config.toml
n_layer = 9
d_model = 256
n_head = 4
n_kv_head = 4
head_dim = 64
d_mlp = 512
vocab_size = 8192
activation = "squared_relu"
norm = "rmsnorm"
norm_place = "pre"
norm_eps = 1e-06
positions = "rope"
rope_base = 22600.0
rope_fraction = 0.75
qk_norm = true
attn_scale = 0.129
bias = "none"
tie_embeddings = "early"
parallel_block = false
extras = ["some layers without attention", "local attention windows", "exclusive self-attention", "value embeddings", "value residuals", "hashed n-gram embeddings", "a smear gate", "learned residual scales", "capped logits"]
init = "normal"
init_std_qkv = 0.0267
init_std_o = 0.0267
init_std_up = 0.0267
init_std_down = 0.0
optimizer = "adamw"
lr = 0.0013
beta1 = 0.95
beta2 = 0.99
weight_decay = 0.06
lr_head = 0.00971
grad_clip = 1.0
warmup_steps = 548
schedule = "wsd"
decay_fraction = 0.81
decay_shape = "linear"
final_lr_fraction = 0.0
batch_tokens = [8192, 16384]
seq_len = 4096
doc_mask = true
train_tokens = 105600000
steps = 9288
dataset = "wikipedia_en"
Each number is 128 + 32 x the weight over its row's rms, rounded and kept within 0 to 255. Layers, rows and columns count from 0. Numbers have three digits each. The size before them is the row's rms in percent of the matrix's.

# layer 6 MLP up, 512x256, rms 0.094, rows 197-246, columns 192-255
096:120103056163161143159154146142075136138107215120127131000141119128094157086087171140110119138135155179063162155097092103171075134116148122071156120151125094136087139095147146157166142123117134
107:101140087162173060129185129096149092080152089209086104130049182079152154092148133138188120150160155072131166189115158142150128111132130121065118135161104149165135153111135119122105156109116084
086:129095090098168153128103136124149095085170109122111079149111144169188171135180172177140137133112148144060116148164166103138207143141163200118165059117164097124135091121172109142023079115067150
106:109118102133175129122115111079082085109164087180152153132109106150150132060139123127200117125126149122101151101165169149076174086125139114075122092120111125190068129084131124131115099154152126
034:150086126122170119188121125165117099123153090161134167075058131156070120069092109122142124124164113125088165192086100137163114130136102162133111089102144106140130142178131059200110133184133116
099:196100170142153124153191164146033092135114104166114165078136117103178173128098150118172135163147097125176174117075136149179086118121116109174123101145091117151152123128123040160116069112131160
095:123125150109105166155157122129111095135125134157135157123137120110118101083153170150149148154189134126132120130066111150156090105155097110079090174099117166138135153131125155134116067140122121
115:144146152208160151142168129176139113108137088183150121117153121077199128085109182153143127172155166166101148117166157147136099093143114081076150127146166149172116124148120125195129131175132145
112:166106150158161117116146054112088121162194137137171131124138101144181108125124151187160125124167087094155151227086138055145137154156105089064085152103152158160157179095136142103105152146105146
105:111118151129167118120170096164136086068130149194165143091147129133161159104090176134147180142096151136150182151091146120125187073178153109118155160124171182113156206173160108194033150168065172
101:165142098152102106106187145161143086127128084153081103167116073077200147037094134179133133149159075092119148149147173227150087165150088129115136158169142183183083130094141157112156139116071117
119:105089089112136081137178098141089092161090150160127163088095081169101154087127142153144113096183119107170112137131112187101067118139067110123087131136115155148162113128100096118140109131135111
101:123102099098133101242121184161117095095153096141168152111152144135062098105137139119125091163185112177122140112090155130165138102117138135100125095129185117155136168140048152137121081154160163
101:122124095173173136104137170110143140070119136125087210084186129108115074142115216125118070181124149138112187113122135153161093127163157117138195098110174138076153173131146154143092089112110136
102:094116140107100064154129151157098054112107082128125123112115148152099133151086126119190099122113075143156136142089101137123150120149167114131078166166151188169167207196120118120134114184167115
105:149113125120144103186163118171109111093174119127156165104079105124090069085129114074118063155090191135165162173112140154172146139143091129102137095180119137141117130141106109176068160138120198
077:099166080101100103090142113090149138128109134122123138104084138107093165067141147141156101122120185103147201140119177195063135121154159049076148120163136124170138131122160103138154117139140099
090:188151098116150133140159153160130157089165107160126155106111079088091120118115157085105094149176107113186153119144129150211185075118076144109101168110094176122092142165084102135145128150190134
104:128071106092193159147113101112125090127152136164152221090131110166141056103167146134145068129175149130117197107127141125100139161131164116059119084185147113127154118093180104115114126175109120
041:160105099178188133181141132133083080119137110178152163083125126096155100060114166154147124162124137123141151155135124093129115151168098123111116084099139117192116199158118079152089108165126124
096:142115143155120162143074109143130142136150118107114123141150127095184154153108150146159121167161069116069136133162140172118130113145155120129150078109082150186140095097151088155135131167140092
099:134073113104146075153151068158118130137122182175093154162102167100145091077110133091096187138148171154170200185088159186123146101174084134081113168121189167122067120125111132142136089154107134
119:051165151147215132109144134112108126170173118174109118144095115145152104136102147114175161144159155088119078209150188095088076091165136070064077132113146111131178141124150141116097144113166117
098:146059111181139117108129141141133108135139107111173125149163130094176082122157149115133075115135140155179129179106197089126054179138122135118159089126136133106185168153138121170116127153086128
096:095084159147156090147191082134099136111154094167123143117091137138093113131082161152163187107125099066106115159128125129154113106172082108085064121131166172133132078102179099119119153139141143
107:126061050151083142159140157130133115153135136127150147118145135185121132138095116159147079104132076090117108137146089087169091130110147126148142134132114141125152157112125128124113139180097116
101:134111151180159100125187106099137059080192131198121176165064147092111132116117137135150136141106087084092154162113147130130152119127104151119133131126151201127126147114089139172095122127109089
090:069104152154140132153123125131130141108083168124097092117146150147112117104135131165160162107100168159127143108173115082125123146087125166150164073135098137127097105110151170176119074119086137
102:196148154124161105119131163120150130114104150188087197138135157105103125097120198168130114149144125132125169165134136111150092126132099122075183170106118075107095122135161123111142163157095175
108:161136146146095129172106101087100072147109056127148158123155148159109121112095149138160164118150088107208103127047120114116105094172142078116109132152141150145138170167104137122162088181146136
044:153083098137116103107161119135099116125117077179103142113115141146144092014110141137125108149082118127129151142121150135136107087174091107080073100153117123148120130132087078209120071184154138
112:115147085142157169108125163107076143111174159133085133094085071100124100057131174065217149153165086159198137116104101131121076176138068094107142071107141143122102167121169140123097118130149161
113:154144128182174105127138083152158112157134060136115082162069110131123166092145116068085152143135128121106120138140105090131127141182151124097102069107098171132157194124109128151115075064159142
092:151142117143132121128108108143117148160093166229117165136133108080109131167122114105104138136209112084122157153180117136119082087165101116141119179139120155165155181141158090112133098176129156
109:121123158149146083139109145187163068093126127130062149121118154162208155150083180118137110146127172161120146156094184112120124102123102143110125160130174112105125145101140174089073127099098186
120:118106105135116106203124126116156122118106129145061149128135169152104131107127149110149065137137109101152102128060128141182109124135127084134129158087137126192144160129123095132127154125153130
102:091103056116100064146162132143083054139155146112099142136137177117141156146111098095088097120100135156160119125129154170143135141104127101133147131177113114165170178152095144138159125117098056
092:120079166089134136114129154141105151146128123161134169116053069062112060137113098140172083120163125139192142175089124150116147115223102161128075159136153155143144146168111120097100089146166126
135:109175068183112129130153103095123120118087094105101146132079181129174109156148120108158137107091111154168164139131100111135142138131153128127113086143097125132130144140068124138100141159110130
109:160149169128144140111072092155137098162138155185096090141128152123159141143178229116123121125136126082145100150126090146144128128115120138078145163084099142143125159080086075150098180162110159
100:089151106124140123178138065130090076159131138195123138129138178106192105163151124165144111112159153156144111138139097109119171091090141156136105170122077138199129179114102138130170053163176133
107:107111067113140183161104175127064129143157083096169160103147120123112105088154122136101068129104134125125106165096148097137048089126154124117180162120099107170087188105142114168110135137154128
109:133114161133141076118137140172128065080126133178091146088105157124146152132161157164136144140130166136136095094166224106105121129096085118082196135123184118140147144140144137179125166129104162
097:144108091096104117139147130114113156175110138187097109088094181101182121102085105088178117141117141108156134131113129184189127153161082189126071075129082183194084112138129111163143091146155154
103:135124101131131167135144045127057155111128173152125161124078073131127116080113117095141146136173183115129204107088104156177081111128097070125116138126168170132106171110164068163177172123104105
092:099134080131166123199116135129089132153196099198046088168088094146140110135045129145203107090112161131097140121141134088159094157104124121072157148127131151168083163132108126134122083119154129
099:091118121092166101154158155086075147095137061091157185050060145121108113148146151080184127127100092093119181212073142121117147072188141128178085111144098057200115186114172092093119124162143058
126:141156140105139186100108176073080151103139091145151148122129091127118105153116162089194112105145087153148138097137139143141145160157098136121130127160091105159068140168124141145089137144124190
095:079100067098160161117106173152123130140174168139149097157125159108110128117127141152162124147164124129067140118182136140099115066162130078067191115070167119186136117124122130108193080146142130
090:103133110176156094170119170117116089150134078111125090122087198134136124147061148120176143103106113115153118073103155093110189085093174130160176124158143204151103178135155157168096099115136101
# layer 6 MLP down (transposed), 512x256, rms 0.0863, rows 197-246, columns 192-255
097:126062110116127133171163121163105129119155119132143122115180127156115122120134159095105139154054122157135118137071138170176107069083138127114128109177076119092164130179181159157140146136116106
108:164112173113209112127136158101107093191070171175091106121124100097131173175139064095126111055163155076153125089089110116149066135141130119154134109140188116126121144120055147126165139092147126
094:185111174144103100216108087079189130152134168153141175153099128129136111108164165115123105138155137155158124144152075100123141163052109109157094112060133142156113118124163118052098069164169098
106:111101093131105141184158149144135093115188085090150161101109114082111132133124128126116137136074153162109125119122114133093178161161137135149139136144136090098111085105103156139121161156137135
027:119172124146051147173091135117123137113129132139068094147132137112119111123112118132173111182113141097122083149096137140140122097095208161097190205159112121149117143068093138121107187078117074
097:113078115119163188109124179148111141157113115181133150135124174142122110095162074105075104060161083121163119125127117140135119105141119146170095126102134127059128112133162108172086098073121175
094:135098125077167149166148147160158071148086097079147145139072099109077141081108091155081136106163201157218117145080145119166087110162144119130127096125137139163154141144031143116135166170126104
112:119086155136106124121126142145093128118136108119163180138167103114136118122137122142152203108146090155109109058109122184125133158017086070145166144115122160128086143108100145185135102140097084
107:144077113089147105139204129092101130168134122111128106179133118121070147185153097154112150123120122142142112130125151090099127136072163106093060185102113162107098163183111119132130129150123163
103:118139129177105121128155130143085123139056133161154181109184140114129206132079152103117153123117101134143141154099156163167110134086128154101121166098150104128119209162145100134113121138101185
103:120161144120105088128141180123158137166082176117153128160148106117098119087106166134108125175107052105131139119184158116176136063137107130068126066187115180097136094098143152152117109156112168
115:146180173137156195145080101076119164145130043096112115154135131096121077115085096102124139151104113109112099176124130051120130093095122090151181147125122121132148153145097102147106160112166108
104:154156162105153115173155134051097155188160099144143080152129117141093141133103109144110133115119122104107119127121115122161202150092161195127118125187141158096110118102116145157138118101155153
103:138128181144117166117133118096119122128042100119139166118115141097119140127132171085147100148126166145117116148122198125105072092129122108139134125127146171127167145137113152145104189109127094
104:107132115127105119125144100134147081060165172126125111115127111135115091112106130103125102112129116157068101081148090136138107099151162071158135092108164062126126100142175155128101097160103152
100:142151131114133150144123113149123089072172181092187234145126138134109122067139082180140080192131159085094125131078157168074168156097111169069138124201153122123144126193145141177177165115107149
081:161110164137162172135091133124154175119100146174111117141126144106151161105165125150130122129124175108134113157158138142174097121090151200120100114101080153145155174099089100119120146100146106
094:078103113077125132091105156126132139110081163162107126083134141201081163108120126135126080135147103134096096124119168164118153121140105099142131145148133104104077084141089147081115066107131132
105:143108125076131111127161129132119088086136100166167105125095128104125076130149106105130161173145085130101129147089151134136147062111182079109122125165110164109140151162159160175179164134151127
032:130099137146089112165101098090147104126140064136171133183113051133189188152145125123152182081162115110088133209115159192068131133151086100109106190132209119125193164161127098072090128133123092
099:135126132139123122120074182112091159125122140061150113123109087144191135118127106136216125147160117158107125095130159129101116138105122144141145060135134143107084150162110069148104185121142063
101:149094139126121095102131086168129100103114077079117122117146133120171098115176106177135141128160135166148145128156125149140121098086153079112151163119156120161167140124152161122169124156134074
112:062083131138083083165099184097113114130133170136058117107088157183098184152095143160131135084102147128148111126180122095121127164126123090156103125132171107159162115099169126101130110121091135
100:108128123130089095059109187123167150074134088129123117120115147144094168080099152176140150101070062107137156126167120081108112115125209141135196108105105153128123112132165152112113093117143073
099:126171038093164118167150196094090096076098071108137115150101125125110111058144095141112135153151130121064123146101161105117103068118141120126128171141142109094114159128123052086095186162110143
105:147143133124163134116167123124081201070137100072162165100104135078159160121119144149134132158166113120100122187138100105175129133084090163119128156160079155096182145119072150165155173105142119
100:177136170114169123193149152100106096118101144109144107116170106161115129156121152188158180138132192128080117131142096084139105143151106168147151130165126112119133177101165111142148193102065194
100:119072093196119115137108114107091158128123170131195188183168103162158108102144111132139131088037117120153104123146142115125133209109123107162146108119082137103118084174199133130124114103092114
102:125159198077152092128180181130091114130143158109113161112134111111122133064132183157077190125188146120116118238142135116137087191133156141088174132133161069114082096088198128165140156064086143
108:202167096123107180085078093070158103143176086129141105125156158112111166117136135126163164124126081099101162149123117085165116127082150137120182118094117074129102067079140163124116129123135125
035:159154136179110114134163060114098067125145144111159164137183079137084136112113163077133133114144145163192080083133162092129068107101205168083077176112115099130150101157058107146155080145085149
108:187139112092147178123130182128152149151247117170073084126097169135115107173144175156122175103132077125123106150116133189101176144122099125148144111101090073149139140108112148170137070085128109
106:162109133097157154173117147129175107170123118136114113092049131172115082161153127136151109138145111119082123068131133105119144148096119117095159162143174113157107153161139145144178062149165117
098:138096150135166107125113125144133102116126147169099174129130079061138114072145087131158123182177151120121089142143114102103114189097146161097139123158149098191134113094113173114144070036106169
110:086173134115151143096118094153065122165111099087097095107180109123124139169156123089131105152116058113147152059151176127145097111124142113140119136125135082124081118137113107062114177100121171
118:099100138168094077143125141162199112130084155115119117152151141192085121153133142149161103062111120116136117123118146133131112189159152140143136132087193110125149116175103148104056172136129167
101:140112134143143118118113127117130103107086157117116074099157107110076151098063143094134129125182119119130097109093131167121156135128094133120167153156123142070073149130127085136144132125046153
098:120125070147130118157074094171126087188109140118148113149238159166104133180149116159094108166124109162117119138151137048082085155137179100093079108095073096156124062087118115077135093145135099
119:132135142134150088137127130127092148083121090080112128145125090155142068106122178131085179124120177083049126132073110187154195134147093128098195181113134130140131182061105129161110127156146103
112:174185109123151160132149144087102135178088134128082120142090126122181131119185181121121116092131135074150156166186108046156090075112095102135150105142143105154117099153184117155172198148159167
107:112128080152128089154173097100091070139125140150099225125111113152145092118091055151152144074124180106152135128074135073183137158136091151142160143166135090144115133074153149101112134082105089
106:100154170129137137135090163129065110176075079097125100108150125117130163135160110132096121111127104158099097098121131095152120057109132098137104135123146129166070145102133089135125124104122148
108:140109131170145110167136165068109113122078173128126113074160124093102135122132188133139136132127134177128109051101155112113076091105120168114131187149167133148082138159141079093106172146073106
096:166087136113075143143118162111165132153135129163123093089184107165100104141118178115200143133164090117152112093175122140189145148107136224185182158113119179091117127048171122128092148180128100
101:155144066143087081144203084101098070171108143134191135144115127121111120146110134091155107107151163164128196112158151123192146172130123135095105149152086199143138180157163113127135159142083127
103:104201156148138123185144128092095126171152124074168116151144156173156141156100054136151151102059119061101118103164072088106120186058141169124122131159138138191094137137161139101129113091115063
098:111122098145150118170069143128167115093150126156116140110170119137141143172116136127136172169136124141097115158127170169082154140150135097126185125094138135089105172145103117174141094106147126
115:176131136101148115152099086056093159152172130102125128112169167127137138184118128105127122110175149146163097142075137107110119120135097129150081126159130087148116105091139148091180102123162072
100:196177123165087147129110147091139133097115131059113149147157095133136105095080108150175125134130063107079147193163112144142172150110152151149123124138086134104120122127137164130109097131124120
094:126093108130066106102174089144183135105157198158148140138095157177097065117103193084132127112170113123115174152154094091102154098142090068185181132116207175092089124097082123142091097150102148